From a checkpoint of a small transformer trained on Wikipedia: an embedding shortcut.
Each number is 128 + 24 x the weight over the matrix's rms, rounded and kept within 0 to 255. Layers, rows and columns count from 0.

# layer 3 attention output (transposed), 320x320, rms 0.0459, rows 165-173, columns 0-79
[[ 94 114 106 115 115  81 157 111 135 100 130 105 170 128 127  88 133 146 143 144 121  86 123 159 148 146  98  96 125 128 126 126 134 102  83 101 145 180 135 150  89 129  98 121 129 170 120 136 163 131 149 153 119 146 187 120 180 121 137 159 123  82 140 107 160 151 109 102 128 107 101 145 152 170 115  98  85 122  97 125]
 [ 99 121  88 122 101 155 110 125 132 127 103 133 100 164 103 114 141 133 154 121 120 162 127 133 109 168 111 102 132 122 144 120 142 177 121  95 149 114 127 128  73 159 112 114  69 121  96 107  62 126  96 159 119 106 153 187 131  93  97 109 120  87 164 177 123 161 152 144 167 114  78 132 115 180 111 156 156 152 113 118]
 [143 105 155  99 131 142  74  93 144 160 131 127 126 106 135 112 112 126 162 140 193 130 136 130 115 119 127  94 111 106 135 148 102 111 123 111 118  96 153  94 116 125 120 119 131 159 130 161 103  87 163 147 101 137 113  79 176 113 124  89 122 152 116 133 166 133 131 130 146 132 176 146 151 138 177 140 114 135 141 126]
 [116 126 104 121  97 150 114 120 129 195 109 141  95 168 106 162 148 132 136 125 132 109 121 122 113 143 128 133 151 107 103 121 120 189 128 154 169 114  93 117 134 160 105 151 149 136  76  79 143 149 130 135 102 130 170 103 117 162  99 120 185 129 145 100  50 122  99 135 103 128 110 118 142 102 123 156 114 180 185 176]
 [ 69 155 161 129 133 136 115 139 165 101 117  92 120 141 109 125 172 140  91 127 132 146 101 119 101 149 110 125 120 115  94 138 157 148 147 128 141 145  99 162 133  95 127  96 151 119 137 170 102 108 100 102 154 110  99 148 150 149 139 166 144 156 134 104 191 127 142 156 103 112 145  79 124  95 115  91 149 122 138  88]
 [148  85 147 122  82  74  76 120 129  97 137  88 132 166 154 103 121 139 141 116 157 168 107 131 120 173  64 123 155 123 143 168 166 125 152 133  91 160  78 138 131  95 195 144 159 121  84 136 174 136 155  76 113 109 151  78 140 141 102  93  52  89 184 140 153 134 103 159  59 114 140 142  78 138 106 107 126  87 150 141]
 [108 152 148  75 102 128 149 125 121 151  82 152 166 125  76  43 101 137 159  88  94 118 134 137 110 139 128 165 166 137 149 156 120 107 152 107 113 138 131 134 118 100 140 114 125 121 130 164 136 170 144 134 108 145 131 110 132  86 123 135 149 116  98 160  75 142  91 169 108 154 103 117 147 160 144 153 127  90  98 123]
 [120 119 166 130 110 146 121 100 137 141  78  78 144 114 106 133 161 159 156  90 163 112 122 112 120  86 157 183  61 132 127  85 143 132 171 101 129 147 151 142 109 128 164 135 108 104 132 147 107 122 143 151 129 125 126 130 129 131 135  97 118 165 118 106 154 150 131 119 110  62 101 183 139 149 146 162 138  92 117 122]
 [123 124 120 143 117 141 153 148 111 121 134 136 100 130 109 130 159 113  78 143 137 106 115 112 136 119 119 109 149 156 102 125 159  99 170 127 163 169 142 164 157 138 130 110 106 115 146 141 151 134 137 138 166 172 164 168 110 130 154 166 151 202 182 150 148  96 111  70 123 171 141 142  84 130 145 151 137 139 125 101]]
# layer 3 attention value, 320x320, rms 0.0568, rows 166-173, columns 0-79
[[ 91 115 111 128 104 161 111 145 129 122 121 140 103 151 127 101 151 131 157 119 128 153 139 147  82 158 124  97 130 116 132 128 131 176 111  97 157 112 129 128  54 167 111 119  87 141  96 111  77 124 106 135  90 112 140 183 128  86  84  91 117 107 142 188 155 135 183 132 154 118  83 123 115 173 109 161 161 142 138 121]
 [144 111 156  84 151 163  82 104 168 140 140 142 127 124 142 105 117 144 171 121 200 113 124 150 107 110 107 101  91 110 134 149  94 113 105 143 122  94 155  99 115 137 104 117 141 166 130 156 113 118 152 152  82 136 120  99 183 107 106 108 122 150 112 123 122 149 126 127 153 151 186 141 134 155 202 125 138 124 161 132]
 [113 125 120 123  73 125 119 111 127 171 107 136 104 179 117 150 157 105 117 115 129  96 128 130 116 152 141 118 155 101 114 128 123 178 138 155 174 114  78 126 120 141  88 158 129 161  50  90 152 151 146 135  95 147 143  92 108 156  97 133 208 115 144  95  76 119  96 138 111 129 104 118 126  99 129 170 100 180 197 153]
 [ 84 149 141 107 139 131 109 150 178 106 117 103 133 130 110 124 162 127 108 111 131 149  99  97 115 149 125 128 117 109 114 127 170 138 157 119 137 136  98 123 111  80 137 101 128 114 130 147  99  87 119 100 147 102 103 149 165 132 163 156 138 138 136  87 147 137 136 167 133 125 129  82 123 110 109  85 143 126 126  88]
 [140 109 142 124  77 106  65 121 124 118 153  77 139 177 143 109 110 138 158 104 169 151 118 133 126 152  51 123 155 125 113 151 168 129 136 144  98 183  83 141 129 102 196 124 156 101  95 140 159 158 138  85 105 137 139  79 153 134 108  94  74  95 172 139 151 139 108 153  48 130 146 141  66 145  96 111 117  79 136 123]
 [ 94 139 149  91  98 120 151 139 132 122  93 161 175 146 104  41 117 121 150  96 103 112 140 148 121 151 121 164 150 151 178 146 108 110 144 108 127 125 125 129 125  92 147 129 122 122 116 164 150 185 131 114  98 136 131 108 143  89 119 120 144 130 104 171 110 131  78 148  96 143 115 119 139 176 157 129 136  96 133 124]
 [ 98 131 157 148 114 148 130 127 145 141  84  87 125 121 116 137 168 150 148  93 186 112 127 114 104  76 153 196  77 123 127 105 135 126 161 118 121 156 161 132  73 123 165 125 121  86 139 150 107 137 140 134 124 139 134 135 130 131 148  95 125 173 115 102 135 146 136 117 115  67 101 181 156 154 133 177 144  94 123 134]
 [107 107 115 129 116 140 160 159 119 112 133 130 103 130 128 124 151 107  72 133 158 104 119 112 135 121 126 111 155 132 116 137 145 107 178 120 174 159 142 141 157 142 142 106 127 103 140 127 167 126 137 140 158 166 148 172  99 119 148 164 134 194 164 157 140  86 115  56 134 159 135 146  73 126 143 166 124 158 147 118]]